Weights of a small GPT-style language model, trained from scratch on English Wikipedia.
Training: 89M tokens, 5721 steps.
Each number is 128 + 32 x the weight over the matrix's rms, rounded and kept within 0 to 255. Layers, rows and columns count from 0. Numbers have three digits each.

# gate: layer 3 MLP gate, 320x128, rms 0.066, rows 174-240, columns 0-63
# up: layer 3 MLP up, 320x128, rms 0.0645, rows 174-240, columns 0-63
# down: layer 3 MLP down (transposed), 320x128, rms 0.0537, rows 174-239, columns 0-63
gate174:161146137148089102132143090128161083136136140160087161072082162144163148090130121131109128123146137148135127157129090086094115110086105098100144072144116168145149141125189123088136126208154153
up174:147125182149139093142106085112154136144144150147128147092135155173171152112142116100148156078130102123131144162139060106140080057132087106106138096182167168133173156113198137066145108176077137
down174:142103110143177075125098169134094147158069125105141114143132130026119082105107128143158162095033107113055113155142143142100151157159162100113115138124140106149131131098120102174074164130116135
gate175:164166093141155134128136151098150114156161192107170105129093102111104137147136141099170129117136135094120139145065141167073166135158086107128186095131148156181099098134120127146075127154160186
up175:096156183132112075132128193140120099119117102157145125096121155130122128113110146111132169170117129127141147148151140106201114147160182106092118150057167145106086058181146129138137185152129116
down175:174141118108165114149141123127067102104134104129091146064080096150111171163172147126132128213135136105116116148104115173079139110136167144106087151141116137110151148157150134085152115124082124
gate176:144114137104182128157116140084126090156167130155149116131149117119097074168150076183130122101112086153104142149094146106156101101089105094175112170133117091141134142134111130132147101103142136
up176:145136132138134155099063117124097156103132153122095179141138095114119144078147108120101121087124165152115186123144100124139141142147130152117157146139155160128109114108132095092123125128121084
down176:146121161131153145143055121123113087119130114160144132179154144108177137131094205150133085145121115164113127145158138103139137105157121083128114146119154148089112094139175161121116142130136131
gate177:126079071169099152150111109133205146103140126123106119080134121060064076169139105091093130142094092153162115180144125130173113132139143108130143095112156130141128141125085095148184109087141156
up177:147117104130152114150181058131195177131080135180109163087106105064110108165180130108161181129129164117212167124132153103135111154107144126127146092153151108137109117137083109133132113106112175
down177:166129099116147147126117142116171081181098088143067163124085121103114105121131129164170133149073119195172153183101091162134067138156114113122178089148156156194111091128098118204181088106146129
gate178:090126177172164133124067149101051123094142145093131163057070101130126076088134125122156132136154146093140156138132132095152109139140136113139122141135090150141138155134118174190139137122118102
up178:171124138135169085128129146102103181156123118105152159050103139142142141080156129148165103081142134125068158137150157121138078152070096126099102156108099179181134148117096107144131109109072112
down178:136153136145110139123155159158107114068116120128143131146139120119121122193134154152108137141151148168101139091088113160170148100097158119095100121141179113190110103147119105136165072160142120
gate179:130074201129124147111184140081176125172114153101131131093135114158103095114096191083108088099157150158166127158158080089145122111094161158160102106074065096187108215143109133079143155134132079
up179:147100169181076155061063053125084146114129093098090154182172125227147141078141102075139146066110161140069090122153125123146117083140137154095111142156082175149150128139155159075120085117120143
down179:137165151129167120154143157172163163120078194156164096112102083008141151168137146167120121127125167100098141104116076126095166095090083125115078127151175089102152100102100079233149119084071146
gate180:114134070082140052108070136074095183151136078121154133094140143097063130111133176128119125179145221163132140138090101117121111097108088058181176120186156095117139137141162113175087073077098107
up180:117084088146134127112137146171106152154135105128123109113120102153054072050105146125156109167081176167115154148113117134097126121073114045181144136074098147095161209117178169170111085109148107
down180:151177153166149151136136187085158147100145122082152075080139136099193125131112131093200158126160114092114182222147141154109087166145154112092122110106137163176179123128105101140080130113118115
gate181:159121157101169144142122149110110150155129139143094207129073093120155128141143160105151129169110162138109079187105124141101072160128122157094138132133140074206112079145095138137121144090141134
up181:125150127123119155122136078128146146133083155154130104113119111159127150103103065134101078090145103130176123082120094118095139106123151156112107124140155150093136178122134150130109138122111134
down181:165166124141093137150128149109119184111118140148036103122115114189138129177109093131109177064146135174111115098107158115157103125116162130116148121128135165138156138128169114144163139158095124
gate182:118076125171134146096141170163154171168173124137127181084146138163119121127120111120104123083121191169113118121120186178078128121199071092131167120074167037159097113086157147150099112122090137
up182:179109106159167136087195146100079107176134103131145126137182103122148150088209074129160112176082108205109131135148122181123184120164182130145135190136091141142130082075057087174118092166154140
down182:097041115139123089106134144168146157133109112154147162115094165138155123154114108163130116081102157128109185129159165119079164134161132103108134105075125143189138092119148100105164090125105098
gate183:113142134178162153118116202098179101156124145115160167125129186114108116108169134137065073139175100147135069111124177104136147068062142139110118147112170068104144146110135160124163131134182166
up183:134141103151168177062145141125106086141140142094178153105128159103066165101165129128149076098186073141090129143151131070189135051086129100114164115101139106090162140047077127120145113109165142
down183:141157116089112121089101102163116111131074111196141137129132163069102106108200166107174146095169107058165129094074121145144137143101141167181116145142145083197092152101179147140076119159140125
gate184:132138123052142145099131122110153176095070109122120118164169117140155033111092135156153070213152125103174113139156152119158071060142091118100043113106147144105168105120108148116189172130101116
up184:117109090092137193186147054114081104103117153105117176174136152179142055130072187131071085203132035083168118098137178110107077077108080139145115176078137120107156138106097092134170161161092119
down184:141179141161097105195128170154154092149101153102139144089107137121181150163089127073160145091130123173144115102139149152131176140157144131073064171124120152097117129143145156138123129085145144
gate185:103182113094106143113134085076104072098175093158074079177186146076133179150125132072131170072094115087134150168172129161108135124107113163081064160155116136166158088135053105150142090115125176
up185:058090151153168081204170139120192159204157121147140131034072097182163110069147126132143080148178062145146081110109127131176163099144139091154177142084163168112088152096092124111087117156171123
down185:103183109078090141099111116114125110075103109155136083106133065125091160128104083135134157090120154090072043092176121184137105128129135061130057109138161194131155129153167063052163117120108156
gate186:171074157178167146168087173094103191118098141093134134136126130107134099139106092111069189123179099122049128171091134111163124139183113130141128158183130137154184149197127106136132126112104083
up186:117112075081101116110114159088073093147129126133095126082122097148155105080093037076130089166099112127126151085139142125131117147183168189084132145106039079193093206074112136119118164156102124
down186:168099130125107129178092099062106148138150063090126108157158159092089151121103157114171136197119133115180143120108098110124082077078149113116134135179188128177070194107165128114122165155114138
gate187:132181138077182115127199075095111051135120147208161180179136128120132153154098118096097126110095122134124109173088131104106134159141140190146130143127167128086155108165153189192133169108156151
up187:123139085179059152123117161137126134137130145093098097108081123150117133095143127183178134153167201126124142050143104124188106110099104059047150129151110101159133127064162072064118118194102132
down187:097151096141112152107140143129158081130130179143167073121076121160133159123136080166110148158116198173165149119196111112179065111152119076089119151070089127108161127077114156104136158133108194
gate188:098131096123203129129131120160114101169110174153153187216094058097127161175102127115149102185117062126095215135209148129000233085098122156204192071128102165252126135072154087243110087088134134
up188:105125090113067161082155133122070164141096093149135111061103238159136062115128220123145159092128206143163055093059175083208097216131127122116081178089073113020141203193117122032076122140160119
down188:071149106142179115133143132148061126132127192122134098157142046109115181142096122119185133166107040109153168100167135129039214091165125129135202069134140141255130089074147129219106098099056094
gate189:117120152112116101158076156072133097138105154071127134058131131128151115121110155146118095145134153169170122120091133172134123138133085123154169157154126121111092129109183084161145100148155156
up189:177151069139161149113182134177167158146157134128138096175155104149110122146155089131161153133141093114072143122139101104115110145122137177102110109128118156109166147162128131088121135121158131
down189:138143160143114129138151124134118111133181159088076058101140129159120141123093087127156119097192128147161136097088117121120176147091118140139103115128124163106105199154111122121156115142132143
gate190:110166135135162200113141130112149081147126154135170121085135065121143096123152101176114132138190107135140150171084135107161116135118085148127103149125115140121152094172144085093120106141158105
up190:135151104117115180086129100121128123150092183140144117091152053156135077105124072179167119150188104121142183158136136141155118166147085150124103095110113135174125137093170087114151118162139063
down190:142118144116053076114126085117097128082140150110158126081127148153137116131119116179210115133153119157111124152166198109170138137140151163096156145105120104173108147078167112129152125130132136
gate191:146095048095168126122133161114092181166101116152099181137116167146079148130144153160125122173136135105082144145124113115107103165149199162193130134109111141095194137185188102146152141122150115
up191:120124194170085119124079129131150089077130192119187105094131098141116083106106115154106171106094110135160112140159150128156133104130089142066088089128157106137111149061118164140106133138114154
down191:115106120128148092172181134165145106137114166180110167100095122161039086135147114123096138147106146084103095114154126119124137166178084170072129122137075138109208131162161092086105095127138146
gate192:190163075090121143115244135126151081114105134155121125107111149144141116145082126156140129112075123176153107199117084134127115086132105156128157163098110133101167083130156117111101106140169191
up192:198215102206116091096122041161148183072101144115155118055128129119138112138110146114057104173164115118175173139179087163121144143097149101098103118151166174081141147128125159155109114097165119
down192:111109132149181040173102110169107110118137194068184155127081122171151156188184134092126166141189084074109148113171062190164145080139130076070089097167127119162138132155147145183144113123155085
gate193:142155101139124128131087127117168093156124123145170112095137131116145132153135108108108110132097140090118161131076114101131110145058153128084100153136108134123120093124122210084158142132165107
up193:126128126061150134111130157113138125140123099141112143160136123118153100116149113124060094153108077133099150091164141128144124104068115091133150124132134152138101146071153134141091115126174102
down193:102099084106165076141155095130078094140085100102154127125087150169136156140132112130120119141160128065173140150113129150150131151147112122069087103123128116133146133141168118140123106125144129
gate194:111129177156147080195139103099143135128116070128138146113029171084211191081135078098156117180128101111163147207174169146089092111159102128126147231132133105134122128149154107035169138175118092
up194:125129114082122136135143128144192057074188175146114095127196113139085122164146134149161094087156141075109118121093108123191161096112160167127153047140090162118091101113135177200119061064121114
down194:085149116147207130211126115105152136092149083134121212170112097102108133124047088173100168127123101103149140144137120202108137142180098100088150136155150163112163137144193099120157127044114161
gate195:079136142134100043117134042160153241091108127063099109105176107185184147171048134115079132158087143144144157099165148177115113157135107159177068122166141162098143151182091070087082117109148123
up195:089127101170104142192137190124059136157114134141074195104138142126147222110110122126116189091177112142050154117089145177044180177164135188180152146072119158126118117147106062127112193163130182
down195:131103102158106106140125180121075105194110169172116181085130148092146148171083117116140151123068159145086126157176174126071149160131142186247066111116141119098075214187177082117093121166152189
gate196:120145142123125037106156161119160141184106147099116128184142154122155174152090121189185081167152086201127120151092117093096110155128161103111188125076082090144133084215181115089185094104142108
up196:130138144118175085115176132110132124132132147096112078100139098124135113194082118181136119163166108152157156151132110128070064118120156059166160185098129117129132133171137162135096141153163181
down196:113147151129135137133157119070142128089126117113191111083192099119132104165207171142079124150092042107175161095134095147075105109117178124100105139125162080114101144157128131200080134161141182
gate197:137098063163118137148106138087160061117167054067163147133116135129114200168126164114106128120111127194100107127130101179151156118146126174154148102133107134145164153143145141170180085117133113
up197:104072097129117114087147127122119125149203100116131207163112113149164185098125135148088128120091128148144084133127113142099107178153117182114084107140136186118114159135110204171178109132199155
down197:101047156037129099082130164095132168123163193132109168124074147165181119115149090082151075101131200151155101089103157085156132231101126159150159103111133105106102157172149109181165082119141148
gate198:168175145146129178136135112146104157089129174101171120130141111129128144127155164109141126060083188142083101178105121116209111149108105123071164186128107077114094133128161126087117145117087096
up198:144144120129068114223162113136131158074141137119136115092076101113097124102156109177142115072123184123138051160103114172202121160131060130127104084117162057171107112177133105102145182101162142
down198:119084199151174098112119177121100067163108108114139194158185121089110115174052147112133082187107113127103161106153106149107136108146196155122140135157080197120148095097097182154107113072155128
gate199:114149137129074111101103150114161155150137180190120171119150113123100095173111033100097156076143131136126135183150112073114115169087140139162138065069069102120082105154084175134150207072125088
up199:105175103125109127121156117108165101171106091193216135153104119109101113205152068149151161079091112115121181199138105116158151140077153146169109094109130125128110070148099142183170144036096048
down199:222184189180144133121134063183178107160091075139107092154166112133148117155161207179152116115116117135088116088167128149167094131152150139107217122087210121160145103174094085157085121150124078
gate200:088107092132190136101140116112223151133137097121089104116111175135155183106117142159139127140157138192084131135123100114106178093137060156125092093029132178129108090084124124130170087155177153
up200:119136077197126143233117149157043185128161167104169129151185073133081119099060147146171146158116164036133092137103178166152026143123174174092161182191099111133129168178123139095124205082104125
down200:129139095143118126221135086082046197151088122144137144162165106133093174163078067101126150117117081109141131145188203161094102139130125104115102203111095105153116123089034092089184128130100162
gate201:182151126130137129075073137147171119109071139147117117096114148119150111157182157071182112128135193103128141137088105094097156109074099069114080130117091117099158121129129088106128120114101115
up201:167186145117120133093153151135194149166116113114105143137168153133103101174070194128154119141103159166156088173096142095106155113079088075075086123140131097051118200090150138093070163148107075
down201:074100152102092131114118112172156130097145091086099109153166139156076109122195180134139131106093141097149109098005115092157135105125128112085108168119113134109137166111130106130147109109159064
gate202:122152135173085123085196155149115146079186138097075126092137146139138086084112128133128163167108142160161150147104209150130106106129086105152067159119093136035123135150122137158112137123145107
up202:085066121094151073221126128096157133138095114102117077093134148103132114185147175150092100148097090132099066178092132140133135149121156138095145141222141128255172163161182134057072153155116137
down202:196127158177144126059142103193139153178184146169133128119172143171151134118134130043133128147166180123151191086169139105096139122164105099123081144047143141000098096151141111172151122123147118
gate203:102113166125055093165160130078139130112101168091119111120098139127175099118153081073067086077038147095145088137187157128099103131091106121115156115198134063092173129125171146109072128086116143
up203:126133125143130146133121114189060123099190151165158141165156099139078166173112150098151154133172168157193170080154081095134121092135173140134137158106114119114095152104129169130129182162106157
down203:139102059178183149130133100105100078085092145137104161122161158125068104144064119136140165143190171142160133115170102124144134155153063142081118111085123123108091140190143176121210084163089106
gate204:115173092139154101159078149139133157146103123147097155181176116132094092151149108134120144139135133158145089142158134151198135116120146148108123109108173161192109127144074144103102095180131112
up204:113179103140149126089090140160185108132147154142124112192126075128100092128145113131141160135175112106157117178167161093167103097126159150105135097111127143162168181175133133122091126183161120
down204:141093113146170170143100143127175089112154151153143102199132096100156076172175100117129071136169075075186098125114123100171091162128164170164140113149148084160169183160227065138070128153137151
gate205:073105093117186133063128124094067105118161062140152127135185155082120106131083140112128100168122123153102097063139175069060184150111128102148105152122167156176094129141098162108132088161124156
up205:160107143133119169147167121137149081164133140132106124090075122164105166139171133157142189090135141164070161193137107172173116113097121124120081083138109100089139145096117123159109128113114128
down205:171133128135147173119115070122110149132138140105102113133112098122090125142097111118043179117131171142157103138163167133090157189101082030109110130111137154063111143135087131100158077141120122
gate206:133123122128118159148126103160115111152122116121173120153111162133112162095138152130118078097146143109108125106112081164125141158107122154123184184124100120106111125113082108113103103158095133
up206:130115112104172143125181056131160155161113131107139117149123084117146110142148145048100080098156181155102129173120103155113139120104156091134150179164095136126158151164085120106136110129135175
down206:123127110154147137112134150113119099168090136136100111127129090143107167149115142157112091113109154114109112102154090161144115140125120113140149125135118112161136162126099123082151162133149130
gate207:036132126135115134173186146161160156190117118116189167123146193168173187104120094071173081166185108129039125102111138163090075131124120147152107146141145045103114188132186138139143187140026091
up207:136149157079127087040114128064093168102098111141132106116104141124156094149129093200110138139121059133126074166153146114107121098153111116048135159172088119160161100084126113122097121054163205
down207:137172145136168101095148141110155122158053155135109119168116202128136107134138061132135148171122105114146086153157142113150100094174130105170158183098070099150118145118130116099174112181133101
gate208:127115102145138122145177136138100051157201146135090121163144082063178120156177059141086140104157193165143110103116101146120164086093079088141122162134093156105175131134110093081117136192179159
up208:095163142110085135095158108101127153094103079083156116066095190126087094165096196102123103108102082070105155136144093112113134161146169100161112097157101122165152159122170144103111095153159082
down208:102170127128193151046151074120163172163147140147160141072036139163074153102096134172071154109152120090092166082155168123066135187115089103113101111154094131085125127134149170090084137159135128
gate209:132066111128132149096089091165105184141112125075154094078106136175140133093152095119153076141131077116060156169135146202119114105120103084120130099077103119111127098086104104077092188109126075
up209:184126128131100083118116155149140112099111135141134120125167128137116162144125132148138165112116176146093121126130145091116094167094137172111059114167057110112133172097072115130147056133094101
down209:117090123072133187151149159108161105155174133105124050087160073186133130148086107127139094097129139122099185150145089135100174151160088099125177146147148143138116086085121078119142154078150132
gate210:109203162143098142093086109129121157161143052102100131153090145085132151141147095154104130090108145095121130101036109129074146116106145101177088147120149135098124117145120156093163093090112158
up210:130076104094183132180137112095161111094116152131129151145166075194083109152153166134127145178114107131049179126173129173148112111146128112143149138163142170140151143122153082183170109091167149
down210:102136126193140083154135141145141137112108099130058163166148072160064127140143122162074080103145144118127127135132127107081125142068097109176105086115107129124146156158095101205198094093190152
gate211:091152165130168099134137104123147098186081064148144161095070119118187135102110155125176133093159119113105108151113087104079090077181098078122144157138117140170109081100134095120176134164073107
up211:122184117198147097071101127146054077154132069096119131090135098120077165090114084155169166144175121150045153088104084135116146148116151124122126184188109156181122127114094113188094129124097153
down211:130153119097123118095082083143090175084112134099119129098089118095138173068091144149142111148118087121100102089096104133079090110168103140154180186154195078195172134120182140165115169197120092
gate212:139139125117034156104193095136054168062070081107141188133073134132129089145151092077151098195136134128116075145112137132057162130138117155096132139155128136106141185175116138065120109174131151
up212:111129117109102139129147099189120155120035123112169151152183180134166123160134056145163096190136173196115099161115136100088063121126209131125099104092140151196120133168134126082158142101079088
down212:127118140136140133163108160154097125181113139131135098105110234118165074181121175179137106127103112151115085139101136081186098077082140152144110181110148120129071124129130173175118147105180058
gate213:137161098190057136124079124135148088162137109123125077127113172153176102161080116126137118117140139170176133125109070130173164135128128094054093112112126144114066126115124107092149147202144124
up213:175108096166124067110073170185082124087128125181150107120132116149168169153173144172113148154127139108079097124122105119119160152152164108120127138177128160051132094103124138056126093112129182
down213:161134130134073059126126133153104101142163148089137100177055155132114160111094152175156170118175104152138124115141210152161143118139121090201118111126093145108145115162107146179176125112068148
gate214:090145147116146108107141129109099112096113094156126122125121139135136170106113132114112126124146119148098122148174067160102123097107144119124150128130095139111140120139119085156120112128123082
up214:103114133095128123088134121119144140104130056163141093148129149122138149082183099097107138126129122139097123138152094134153131119114151109119171084138102159126136115158113137126140151120126093
down214:108165117153111111092112148152168133155104134118156112137114160124122116112131150131109104121133185148145134137085108146139141172103122135141171076158134172162101148160091142094123179098137132
gate215:179132187160155140173091129126158097078072162128107072132136178047184092170128112117160113139131133156112106080142109140067167084153143095111157116164092170133079152060119132129153044151143140
up215:101102177114072098114122135083131117121154142172171120175096157149127124120177120125144149090126141133130113122192066204070126111126185123146143174126166125058116134113170175119125074083151101
down215:121165169141153098188138154041190129106068124132129105106130162186115167121104109121107139104161130097049134158110166127096145128111162161122090163143185158080094104143165133139171171115141091
gate216:099034090118079111115182114155135110118106162094104092143122093124143144229080165126116118154100150129120106117126119132172122116152121201123112036140114114122133166157203143067130068090168124
up216:143045105125117152121129125156179063066160170166139060065158124127103134160143210106140142126047094120138163129180125111188139088154098131137083036133127127093149136107169103059112166149191178
down216:144073142147111091132135161054154072101175081208111063133157145147068143110174241129127060154116132115122138119124134148073101134068090155132143045099109147112188084135159126111102145162144051
gate217:112192150144114116137122159151107150181175107096181131083110101095153097073111106125161205135146128095115132087134102113124154113086158078081159132131123139143119148149116141051105156109118098
up217:101152139104164168082135152134165139101199158096154090116154098156109160061074130137161076109130124130117109125117138118136114068109135116082057157127133147099134182125101150091132094127111068
down217:069055122168156064080135108133108115074117160142094174147123145119163092165152102155111111097108093137110140136132118130203137135097083150132154086121137134126158121138145149184149110125149094
gate218:161217173146169112094131153084115096103164148117108129129116093129169069157186144113089184079097082105160127140117117080147165151112136108171158107155154115107079087089110102146159141129102163
up218:212172105117167082087122114126095127096136128064118147119119147102157118095127138055180113122089092161093182129129101127083125114079130177211150129165128102102102118120152123137155126132091084
down218:111145074135106094186128076173130146136191110126146108119089117172115121137168094100132158150056087195101112138169105103066103176123093111140164131125187124154119115172139127066156137112107076
gate219:132133116114206155109195075128152129114167114136138146155135204115128158122175164090166182207134098130073119069129147154143167129141147079148115183110179146122164170150071156137122088099125167
up219:115111113092136103085127170086108153043130122147172121154198099114139141216144177115114155173132200142134136112175149186104104142102137155134105114125113129110131092121124096143161126099160118
down219:116129088080169158133087078131188200091132103142130161141148123191089136187129143159096156192087130157105121195123169151096150127131180114120113100097160105115095143114080183104139122099127121
gate220:166088160158158143168141101119125177137114113138093148116132119111145113137120081114186071111104051156081130147157101119135117140179097150134116095164116141112048112101141077148166126121185132
up220:161151141136181140149072124110124133178163170113137110137174160120197155136119108154127095124088095218135154142096104129128140082177112096186103138162143155133166074065129077118106123102185111
down220:118150139182130084164105126137178152142096119144131157126117122095181109121140159108083066149136109133119136105163163104100097067129103084139141142160081130173172121083179086135071105112122092
gate221:096176090108146057131140091091120124149098164139097080164094085123144147121072186144149128103141103078178142053144137048152151057140062124116120143123136070145101063122126123137092145085121163
up221:076104107155099077082192138213072127192164147105147063158100177139146111133127189103122109118128103106206168115116145072140130094172098126082157111110131096125113053137175164094143127100122116
down221:107090121145070124136157091167119089214107129154193094128069138114092160096077188159077118137125081132159093062136116124108112108162187108106148092142120088201132184071099112135096077115132100
gate222:210137148126084142155122172115064098181129082114081115136129143148137065191130135073127181133174087154077089134135073163100179111130110120104154122165105170119138118098133119060134136070118096
up222:086133138165135192097123111127169151097077162109168076152103123093087136110112158104088119115075113110126122119166133128132167092107062103165137120173082157161138179168168154111159107133134215
down222:070191125102138153091105092124120208165103119186083133131139105064043164093144131089064148154132206060133134127166126174122076152096194140118089101185094186103086151113071121125077074175115146
gate223:156122177119100201084114177117100120121118154155168128083090076177071176131183088102099147107139181094110146153210156113140128189158073128100183128145131157159106160071142096143107119151121115
up223:144152101125181113132131091166108166170132118120122092125101086113171180072139118151154164136164138159152157125094123104141115120163122075102162171176120108151098138082072144106168175125131059
down223:151112137145111103156150184140157144156154102074123137131096137099166168072119156187131117103108121153138108179126090128095126116121158161139149186142149178153096121051080150082181110111050174
gate224:193112132149145106116129127117099162048156060128185146151151186136168123115093150149070089126113093192191085192160118122062119165158112081056136138185116101126196095100173139112093118162085050
up224:179115129118109152077184120106133111080138131110077078156098206097168136162193127145116101122142135104164145130159125182139112103155174186115123140145165059159160016123106207063126111101146146
down224:132133125166127143130177147088140156134096130130161159159136094115109086125121070162127100157158114117043197127127133186141176143087137145161093150167128105100156155090071048105123139118129138
gate225:178172155119172165157149190105072092086097155145154114088116138156076185123141102159177054099087064074117160084144103086126161087153113139138112112036161152133113151118114123176171116164126138
up225:136156109116129126118134058207168140127190110119177171170111104118187085121095186138065193120147106132150175133160172127110127098095113153171161099111124124120151105129102129022114118127176106
down225:143131132160173057090116074085120111128149128107161142164123090131127109049099093138101134127162159123158158154108123129116148175104126019160186105151080111043076100125125131091136138127185103
gate226:131122126136143078153127122152077121155139085063112047116113147151071104163121151154109100106166119158102135185147158093133153098139145122146087129173148051146150157105112129132124159148095079
up226:132118119072105174103136123099140115106115169228137180193118063141157113106146128118094144142100137134124101102153137135137098150120084162097155125108131166092104082128146116137115075137155185
down226:090107128132158133133114131119103110102074205184090145123087103181143148087095047146114161179161148135157127084092090151121086115107175117168130114125103160071159108105155140060137075164147074
gate227:144130126160103160146109161143100158087124149074123080108156102157081144190103090145108127176132125188194131146152166125131152136120109076109150178182173130113156118063108176146115134155187129
up227:090099128183155122113084143121071149095130082128147139135182098129112149135168093125195137161150191167111169132128130114114116083111129125109159119062147132110128126091117156195086111148084086
down227:124114191135140114147090173137151165100096123089173068136156105102150122107172060122107118118099123050115158159101155147113180153137093146110155146071100184128184074108114134195055058123105134
gate228:087123133110107099140057119121213126100059153128159173081164183174182149074126122155170161104173103157114095151064118174072078137083118138154155147115119091128105087147168052080107075186109089
up228:154113138113099084091127185087165115111120158094134081136127146151104173152158130087176145090068143148139129121145152151123077146132112107131122099092116106118158126104154058133076118119130120
down228:175109151176076126150091151160117133141103133107173101107156106200108166170165151097085144137106125140100145160101129190086074122174161147092174141120145084098126142079144081144125154086105203
gate229:165146132110123102088156096107097095169191117162117098121071122135123101078115123118145071101140166178172122075138123064139141112168126115118203128100176082092121124097108110107117178162093175
up229:064121116132138155171105149166109177088106139090140179121228132137170134132120103134120152128069157055053146159149114129109087167059161155143081121108081182138159144164176172125099107097147104
down229:120125147218076141160111144155135153110172111098111157096141109092176157140108102081157143177133050156181125096108124159148093107060160062098092076175094090072145156144153118111137106101177120
gate230:055127172087132131117110119069176110116174089121177093119107149151074158058153053141146148132204124192095178159138193137135126124112175158122132107092071092139152149163130127105173155237099192
up230:118106138113189177086070161070136048152176085100129169099160126090180159100167099117144154113179159137066141108096158138134147098114191166107079146122064208084156098164121078160133061163105151
down230:106181103065104212118144145117140065127125064081101146110155199069133158089107153151191142109141162106138176015097081112140108128104176152132118116157099117047143096148103144116123072171108183
gate231:161095123107067130106116160124131112135107165109092093127109089137148193142099070143179152122141121142108080073124123207136158195161115139177168069128109131174178142150136130144142142068096084
up231:165161139143104137102139138071108130186096191119149061097074152137155147167089088125193178146104148097124090077110124204212099229084114214107151098160106142113137170153114117113083081128119179
down231:144145130057111073128144072171012106107048168155105127159040153181137122204122096118163169122155161121141089109117124165164117207144115147156147089141107163147094123185115097139068113080124136
gate232:115110116111083132074168019213100125119131157155177075104121135221129105158140076147129102144148152139116165111125157149128136134074140102124110115144150139099118168157140185111094104191170129
up232:073060162103124171101091174086112062115160095155075113052103101090096164160093147115137137066089133150118110068174148139117024123166151208163141122104104160153070115156153155151129166089111108
down232:155147138072182150175167130126138128115113166125119127153155041104120123112147108084090117161133134156116161075180153187124142085103120126135161150125174096162116114141157162161089127108130043
gate233:144107096118145118126119136159123165148114156091114123115162107116123172165133135097128128142157104155171150184099106107136097110138130119128118120148095118152147136156116090162140115109163086
up233:076118113123163135123105131141166172158110112153148118142149124130115116148171164105127139089173107143163129155120161095108107110140120152112090084100103130121147132099106124151130118132149128
down233:136120134141137156115079149173117187127163113105142089145128130130169121103109122093143123137115148092175185194139112109117099101104076113143145156144115149146126114095085133150142121105150108
gate234:115061120147107131115134102151098156163160166121189159168156087144120149155070129137169104128114141136134104131181128080121163154095110092045169106130186133101087139116129098135092168094159136
up234:178061175152116157091178117146126167098177164128132200145118123215123167127098131082185096138085082158134106179134153101170104062093068132114151135116164156100147156137134140167089140100124124
down234:131120101068123155150098173098078097189105141158120132168167093131132144160121138191123150127070154122121174152083107112132123120113135141126179118118127208084156153147151148032178112092137142
gate235:151060128095139151134159082100066150120120161128187155099131132114149181143141182096116081115148152096123190145132154154155106200168120169117159134144191149085095108136177179112155133090117110
up235:141073131064093156093126141125099131115135115122178189123108141180163190127117120131105165205102154116117147166162131121069052124113115132123107092189160083150151167126137119096039091131135085
down235:130142118125097124155137186127174122103070162126121097142104105100163116040144094128127104154107168143118146077111141081083192161129117139093156105155112109186137151133140162139125130094124171
gate236:111100137141148079192144133127093146102142131103143178156098149159165137113162094188166151064135131171140141158106107148159131119164107193187156151208094133059134136077113128135201092145110163
up236:138132091121126169102116133074154109115092157110083109106175103157127117134057160135143110160133130125146165133137147100144146113107198064132101087064160122172182100154133123128068170105126114
down236:117178118170186114136136074131070097164130124181126161106152094168125139114110126133144158186094175115116151170146109113120089131123129107161164130147119134131127110195129193080129105121074130
gate237:176140162095137101120129109132139120105129126180155139104088201072130144082155144129151130109132143131151098077123073137131149154121136059112088129072123165121044134127116139172094095196165085
up237:124162145116129120104089121138127164130150149171160114129142127166117159083099146153119139090074112135165109085047130139127127179099147149124128123113104152169070141170136153106090146161202161
down237:172059135067173112175166106107110093128144114152108118138136164083147080152141107166148102145113137109110161142084106158155127101174177171169166143139144134103142108122117099124123124087118121
gate238:108122107125158140125154117156101127142122118113116165139095092130134134175146127151084115115093115140131141094148104097139174160120122148113081113089115105117133150149109139107116127119107148
up238:153149109090096130128140107080160148153105121111134114112132137092136136133140106106142108169159104112141167130140078156090126105137134094137188107106089098128130132109124133164101140131163148
down238:148159098113086115144143131140106127096125103095108133100130099119153102140114103118160129119145137154092134092135117150118130154174128125131153123105122167121127112112137149083132137120106141
gate239:091158134104109129068141097138161105148087113099112185151145159095173144127132130149117144101162135125128129135163091144146136115100123157134083112120187114107132098149111146090080110123145135
up239:164163139094151109156117162091108172113140118142137131116116063126116147123116145111110143149125162146114115136082159149112116129161094126138136148174124195184175107153100139165137173152117176
down239:144157104150125110138097138090087130115138181165121187134122105143074193129106163132115152118123171162114095106136149113114104116126084109143114123159121176149164111167107128163155152116122145
gate240:119119144137101133132120143136097114083109134101126149115132153132091137142153100127139142084078124128131111154109105120146140089121141104147150097134173120141115122141098141135141169090125119
up240:147110159138101108144144135147119129076106138109144111102128099128120151109163136118151132070100143139134144151125118105118132096129145105141170122132139137138149099150097119113138133088108108